Each number is 500 + 25 x the weight over its row's rms, rounded and kept within 0 to 999. Layers, rows and columns count from 0. Numbers have three digits each. The size before them is the row's rms in percent of the matrix's.

# layer 4 attention key, 256x256, rms 0.133, rows 0-99, columns 128-191
099:499494532523503463440465527476465512529482441493440499540494520515518511496469520509478478524472452500515446467527461479476505501469491519473522469523460479532517505509484459539532458531501485
092:516497533514462531510478504530507432458501549525475543494517506479520535501492525537504470501549494512541516496518458536474494511511511484522507485520487493526518503480496506528525528513517492
106:472504494518475447467513523510535487498491477485475532512516481492490465514504521543519470487577522507514456554478513521475505497501462476485511485471535509503495522515452547512473504459503553
098:452508494487477508525450507500499556477504567548485512481519478481468491491501531509493510492506494483528487530504531502506477485507554522493489532516515557411492496511504523487508570526494494
108:502522486489461492464556487487478485495508480526467540493505510485502464474490471524457465518531523494463453526520462582487483491514456522482512474448464509499470475514489487519458496472495520
092:511518471528499517552475462491519481506463483506473545497451528507529490466536510507528489519523519460483517497518496490436476488520513486483514487519501496492486498549508490534500497505533510
110:507516474494496463459461493495482515517484475504515500479485498501501490487454509490513463481509492512492516504483453524532555446470473500520529466515456445549518518489475482507461485491513503
088:478530514500497504454519499500506470522481508533526485491533502547504488506488493494439528506488498518517495478517444487510502501440504484535501505454529476496495504521505488527512479519549527
123:486469486456492489467463486515508501517459475476491503515517499455505484541482475452508459476501490501479533514500500540530513500487459504484525441497488465490494536472497496484485460486527483
092:498492506494501480568520531489452521494506492517479476509507478470484497527490557462507510525480498507521526517468551490517484481494506528479459502496487510468500527479479507462488484455457473
105:484543504514487526511515518476471491512514474501454500488508481540513520503508502485499514509523481491495470456542512508501536487514485467515484507478492497510485468481517475498490514472492465
113:508489518504494446474515528492500509505495466489505538480536483485514492486504533492500491530515495525493492533497477543490531485466478498451528486479540447493519495531502467548518446520485522
107:498476495487500514511509465522508474502495461525508503535504532493476506497502502477516528512533488523554484483504497506477503504503447550492495465506543480515525519533504484515516486551519509
111:511514470473473550503527557513492505504474527464472442496482559497523495501509525506529514472530475478486516555479490555498535518499530522444518481484496488539470540433522476514491513496500507
106:484525469472515470479505472529511471503498516529485472513465486496514489470485444497453455495500515482532478530506521518481544486549478488508515509564507499471532501507508500513509555523530516
108:516457483500491477495488481507502579533499501519481512500541489483489507501549447539540505512492513528518505496472499481508448445479521481521462513491471531493494486538456464533448488522478481
113:481530473502507476546492541559523516502548491533513494460487497453430475510480513525470511547492504564525528493518497442531480509482536532525480485511508548474505487482440522485511478495512498
112:496540514494485489497508544474483489476506514542485471511491492537469511527540457519464461492573529510523458486511510506521492494436530464544513501492500555480488537524504498525510525509488489
107:475520492494511509470475498490490513511518486464437494525544467506477503516477521505496502520456508498491481517505511438426465552501481503515472482509507442480463508482506506515481534474545475
107:544512528520508526449523466477521498499514499488506506516479546520478495511441555491510517512493501461507478493441521491484492508510477479500508470484496535435459463512510486542501514514483446
108:519531508531541477453504519502518507484503469511507465492495479546515502495523520457508495448527516500522435495464516448492499460510507551506476512539486497552504511481459533483464508511514584
110:529527497509497489498477544464526443524500486464479528509522497513495452495437482496479460501568526471527485509470501519503498482502468482476506539492497527472534562505477502473513509500501481
114:524513479494506519497509505458524532496506498476519508534496511500509507517465490445498455502493507516526518469516474505522490480564472527479546483519520455492530481529473528539522549495479527
102:501498460535524486508501477517496458493475483528524526502531492534521504446514516477478512478488481515512503508515515498506455527502481502497455437492480504463528528464530525523502496485489482
099:474480500545508472482514484482490488498487461526494507554503496529464488564499516511489520429478499482513499491507496484497520523503538479528520503492518448499498500485526481530481432499536497
105:511468490498517517489493477493539506490498522541482486512543516499542519507501494519485540508483486490502439556505521523524524526496509511510520523458434515486483523492526572527548496505516460
106:465514467471531505495483499501469478477504508459478455514518515516453483498485486491478499481536521545475533484472504457495487511509487488473534489482484503498509492471519504462523456479470484
111:489432502494464509503474488511488484524502530509520490504492511534521465456514557506517483482482467497497475460469503495511492442489502480504516470506470482504487525479516535481532462506522536
109:520441535500519538495465538518535509459495501503505461505491492501477523450503505518493470466506487527495472489457509519486458499452496504489557479457462497469504479507490522505502485477526539
107:463422510529517466539497481527503526509498530488465493513508504522558528500535586508524502531480484500512481516533466536528503527516518497472520502524485503503537530507500443507492504493486495
109:488490532538503487507532484474444536514484513486477503467468476526490539463514493529504501501514467462476504455507536455540520474539476522548542530455506509513500508532441508479515558529515514
105:514487485516469537500505482438504488479484489487527489504518461540503473525542500493501518519474463518477539544468505483495473493461465517508544496516495496495562510502537473490516487527545488
114:490514517487531495477494519479478524496517503498533526518543492531488493503497506489494512461547534530508514518500472523494472479539482489478489524460474489520520536519496498536543468497470497
106:509499491513504497541459481499485484533539521482507466534544525479469476518540526513490506525474457555507513444477541483531497507554479499535454547492477516480473473455500521523474536518479480
111:545470491508557524499527517501512497521538507479515489485474528489498522449496451498509498485459523543491444493518532463462490519471479479504472547476497508511552484533524517489492504493516522
110:505474490506501503545557519531506518499509492541494559515508531470510496520511510468448547490530507510465484503536549445487495486471519508512514483496504480479479492503501504499512545540483462
112:470502522532512493514532507538490523520516491523520539497550463494513511495508530470520502509531534510448538527502508515485493481526473496522512524508486502498536511511526525514485528516448477
109:459520525509522554479493495538500488506526523544515488475555504487474503496476498547515499534522508485492511490542442543507495501475470496518475505520552525512488512505529489486461526502525531
107:493502509501491447498537485485469524502520499506496553534526540514511501507500505454535475516532501470516473549465475501498478450452487464515508503462490465496534502488451488523511522472476501
102:494482520514467512518510480488496509481504453470531501489533498507506535512487506460543495473532535479500484538516509497506510508475480497468501514505510543436537508523452519524504488432485473
102:501451507444484558474498520506479488542482461479520472528505517503516491517517491507474496530504456500513519529490510494512533520490469466509506506473470517484471486559495462486474562503534499
101:496542479498543535517455487502454523462473476473485501511465467482520493524525504532508524503510503542511492527515528500475489544540510510500485536492447438483510470516463459488499523536528432
110:478480471461525440473458492441482473503467499518479514509459476501483477521514497534537487550528496504527454449481519512520491487492516528494482470451501481463491505515491509540469473509495523
109:503497490431542519531501494473480508485502484517490464503488526500501489562493511486509521515532514490532510515523476514494495471473534521511522492494497520525534489427518483537503457506465510
108:497534491529478512491507511503522483499486509493489504499439491468499471503538520513477520562465511463504512509468486503534505491484508532530494449473527504485481522504475528487480503489455519
104:516547481503489509516492512505505470502490516476458471500501542494454523525495503524478465514475513491458520503447518510532534541549483502501520471519453519533538503495515497482505513481506506
106:523532485527479500491509519498480525512528499493481486518508486539446470495499487537468485432545460476535530479486497531499499483528478521503538536493527484500497495505489483517451486515498499
104:477471517498487496450518487501483505540543508515500487535489518486478508511440516524506490464519531497491553536458504501496497462525495540479491525496484542519539506536516493527462499514512493
106:500496464493475492514522505460527519487481532494485522539514527471511494491550505475436494506497488484521490517515472577515521501514471481502502526503527503478514474477465487469488513508515487
111:506550498525516537516500493490514494490482507548496507533458491429513509526497498509480540530487505454501507515478500506464529494483470517496475505503486509515509522476496548512543497504559527
098:529496487492508495507529480496521488483540467457502505476510533515501487497566455461549483514469476493482469495559507524526482464508489502516517503501489532473479550500505491471468450502531544
109:495515517463482502442437487514520495518495528478526451519525496498504507496518519507461514489497522534532548509537494512454508532491500452482510479491518519453522487501534526542467513518501515
102:516503510482499513489529496531507494552493483474502467507469528501487524547493545503468544483459496517513490457541545515534539500514517488485468530536516520493494515508495472472486472483522494
109:479450524537520514513526498508573476499520516461506513501491527533463513486510558529565487492509545478496473496511501490467499493471536524549498530488507500446476535487549488499489518471538497
109:460481522456486516479542504511511513445501496514527507482507483495472482509475521516508473549521511514534509522480534525495480484506507450458512504450480512507502506524584539491510501514506527
110:507514497466566504507520547525502520540484528501481518524514497515509516511518530495500512463478572505485547482471456502498518465475476499580463533497557517505468471475518507466479480463492519
110:487497522527524479502479533514500507522516558511493495528503500533469485525525504523477511468502500511498532506518502541490482470493463501488529469546499476512494530473501556465496453478497496
108:490488523497550487495492498488491499554472553486516509536477473504489474495478507501523444497478512514476489479509478491506515474505495527489467455472528493474511536513461463458505472518487491
101:527520468492523469426486524496496509496502533506545478472531476479460485530510502517498494507507518519477490500520508494544505469510515573491483494517475459489502507490524506554508505532504481
103:514517514528491473513487473498467519455492495544492475499500496492473522483463507502513519513522531496503511517469491509514537473470512468463508449445495505510471509461511522504496491500522475
110:521536550519502494497485516487539503518509465511484480532518496466487498496507549483490440480499491504536477521505500459531524504444482517476504520499482478466501508476493502490461498500485493
111:527515508513523551482522543502495516504489510474484505502496517518496491555457527527499528534491484522537492491521555553508576489539496532484478474513461559492475489526485518524479483499504477
109:482471513509503499518473464523504534479510508513524473469471524502507495515513412459510493511480498511541519494494517512477478524476534539440513500499513487516473515489502498523529493497501534
116:477483508514486513539528555485559475524546506447468514483461488479482513508521485467484511503531500533471493512493467486536543498473524505502513540501501493508468494447499510507545489504485487
085:457507519491545519471511505536460499502543515469512471455481494459504478512486462478481520452513465488489509476549523499490519491503458483493489507502494487452475500495444486490543470431486507
083:508501474520495528496520536481522493476450516500483498532484512474518475500516483486502467517471520527521463525532501539499500514508500500524520462494507486531479481488500463508531489508503503
070:528524494492564483483515511540510436489500493524532530513522513510492490522511512468508515537506488464494490524504493545524452502496497466502489452486490523485477549529529460514473505513521514
074:450481492466519477493534455482536517516489467508547496496524464523529474463535466499531490511464501511476519521471480548504506485546466513492520489477505528541516511494548473523501520541519505
074:480509520535448495502489480491475509502493531490446450512502495505482519473530548491496539473516533500531469467534502501521503478496526511511485511549512467480501519493474499503506515482478466
084:451505519493468469532465493485473520492523535530501467492487563531514521495449491520479518491497518503511519516503446488507523538534495491470534479586473455494443506526506525529511477492501459
088:540539493500529529450527499496525509551501463509500487535516487446491477522532540497513522466555503522494487495537522479510495493505522507552486533487485492476506524508479511507511437491498501
091:500510497523510515487475527456502495477510488468480509491471525506492513479547512507494535501482512526487481492546496512526494475513509495507485524499496499461499535520480534510498489467500476
099:539482506534500502494559498482542486500517458471480495495524535538481480506556496506495490520541496506492488496478490476465456514464519489550500535476484473447515501520519493491511457481478533
079:523500482530513562517493515511521501511495497511494489475482488526508511473532522527554499500499503510519516517535459514519492433512486514513500524503451528501468507493545482463495472526482504
096:500460517504502459512479508530454527465461539490502481504495490513495509506468484520524501524456553502507528496513449502525499499516481511544487486508471471508527460508482488521485499482527494
098:531542488510509524488478464503464519494510489491502523501503529541513486492514534520550499496535519533511451499522497532542554450517519490498490562530507512494476501502506463498524457501516438
094:475449500467515511503436528481511463528534495476504487488518458521511533442528502526503506462466485527514499516474500480489528479513469525515541494503514510501486495504557500504502485484520512
102:481487521476474468470496480493499502446511510493519515534501476509479535470497491441501498429497495511458530478479527478472508519509507457501512499521492481510479471495503514476513514474471531
089:482499483553490511491537486455532513542547494504501473505488519552511475511488462495518503483499508508509478493559526532482481507557491506514489475495505491492506473528459492481502529483473491
087:488512502509510487518501527496488510524484488493500530516484567439467456519500459522484515519524484534495502501534478486501471535453491468476484488518497504505519499531522516488477495533489492
091:473443507516507502473469482502502453486501521505494500498421506498490508479515520502513535518501505528471505503538502456487543455528493488509521499495514490530494513519517517498485478463494455
095:528505519476481539512475488504476507452471473523509498552478464500478567511525514541478540525475464494477513473466514501487505488475482463485494528544515489462522514487475516477456444498470489
092:490474492512503476493459492536494438530552528514497529512507493502499496515497487505530460487523491540496472507480475547485524495511515525452541514472506486546499498469496481510528488499536450
097:514554492505533473467495486490507526479470510499470505502521541524474486515532522481485507481473525474507501530513487500528503473500491480532464530461531462520494494478468523527482499514511503
092:510498483517518527504476494514471487516516480534509510511492548477449546497471516544531467482516451515504518493489501497534512492498486548491496522491497482498539504495473435515551494489542494
099:489474504479478472543499508542505526481524497521500497502529510494549546534512473511504486532471478428501553495448545498509548491518482545487487505471515527498533506469487499518448478521512511
087:526511504514495484487507487507467497468486487537496486490513538487490522449496511488491441481499514522466489502528503515519531542479481504541478483564485519463497543534557494517458500469499531
091:495499491513505481543476486512491525470492508470505519542513521525508483520520512493467496493541466467448512453512486471527549525502480506539519510505511510498509514491506439430460484458502506
082:517455484517494495466510524516518505504470520474504492494529490511496485492487496473495508476504488495486511480531482495509531453482506525486463462467489494469542484512522510496514520535522540
093:491469546468505500477521523483485511513459521489517485437533534505518504489446524499499496481532459565501505510514477492472488467543503491529548497513505527496490492521490507482514493439511486
093:486462491516505482492481458521489502492500544490528492461502490500499449506479515526455529453452471501503503505413492503509559548446525488494502493453477515534490510533467516481503485475473462
094:477488560509465529498503557513495481508490481545479482484490505493498506442553514475471527500527469470510440502493479493550498546528518541468511520529505465516473562527515532518533465508498453
096:511484558493500521487490532451475514441490488443450508494462478498521501486477503480482502513523483520505500547523521463501502520493509476498503515470490494535515507495503520471497510483479484
091:471480480455543487546503535430483536549484471483503511496519483447506476503475496516525512502476498471516453451480471477466507522513471512475520500526473482476493492491520540507496567528513507
091:504501544503538492494500526455470488493518554477487474530469542516500493480515589521489485514495482440510501523501492504480510484524500471480488500527507509480505470542509532523487485490489451
100:501497497492553506508508512522515488495473461539544542496477499504492546463508518522490500478530486481519490524477522506504521515467523473483496487529487494502555545456467522471450513491523511
093:491460500480525500524475522494539513479515540493526524482534500482475470527514490521531563466487492493448496557500485464514481526539533511506506480502507467548442504486504506531483455443481498
097:516525469541487534475505498490510505473509490552482485498483496485526511544517537506486501481474506470513504460529553468520509517465482533507506474501469490482503492506453469527506480513523524
096:487476544496525514485507532505470466493445503505528468443475485507504516500539517517517451495462507511505514492508522499495535473520498486508549500525478461501500497506531514430509502506484502
087:503529503478526484500528488481472473527493526510544513510516487512499506473498494494495529510488497510524475508501499556511499475459493514492478521532500522499499488470497496549493459508520540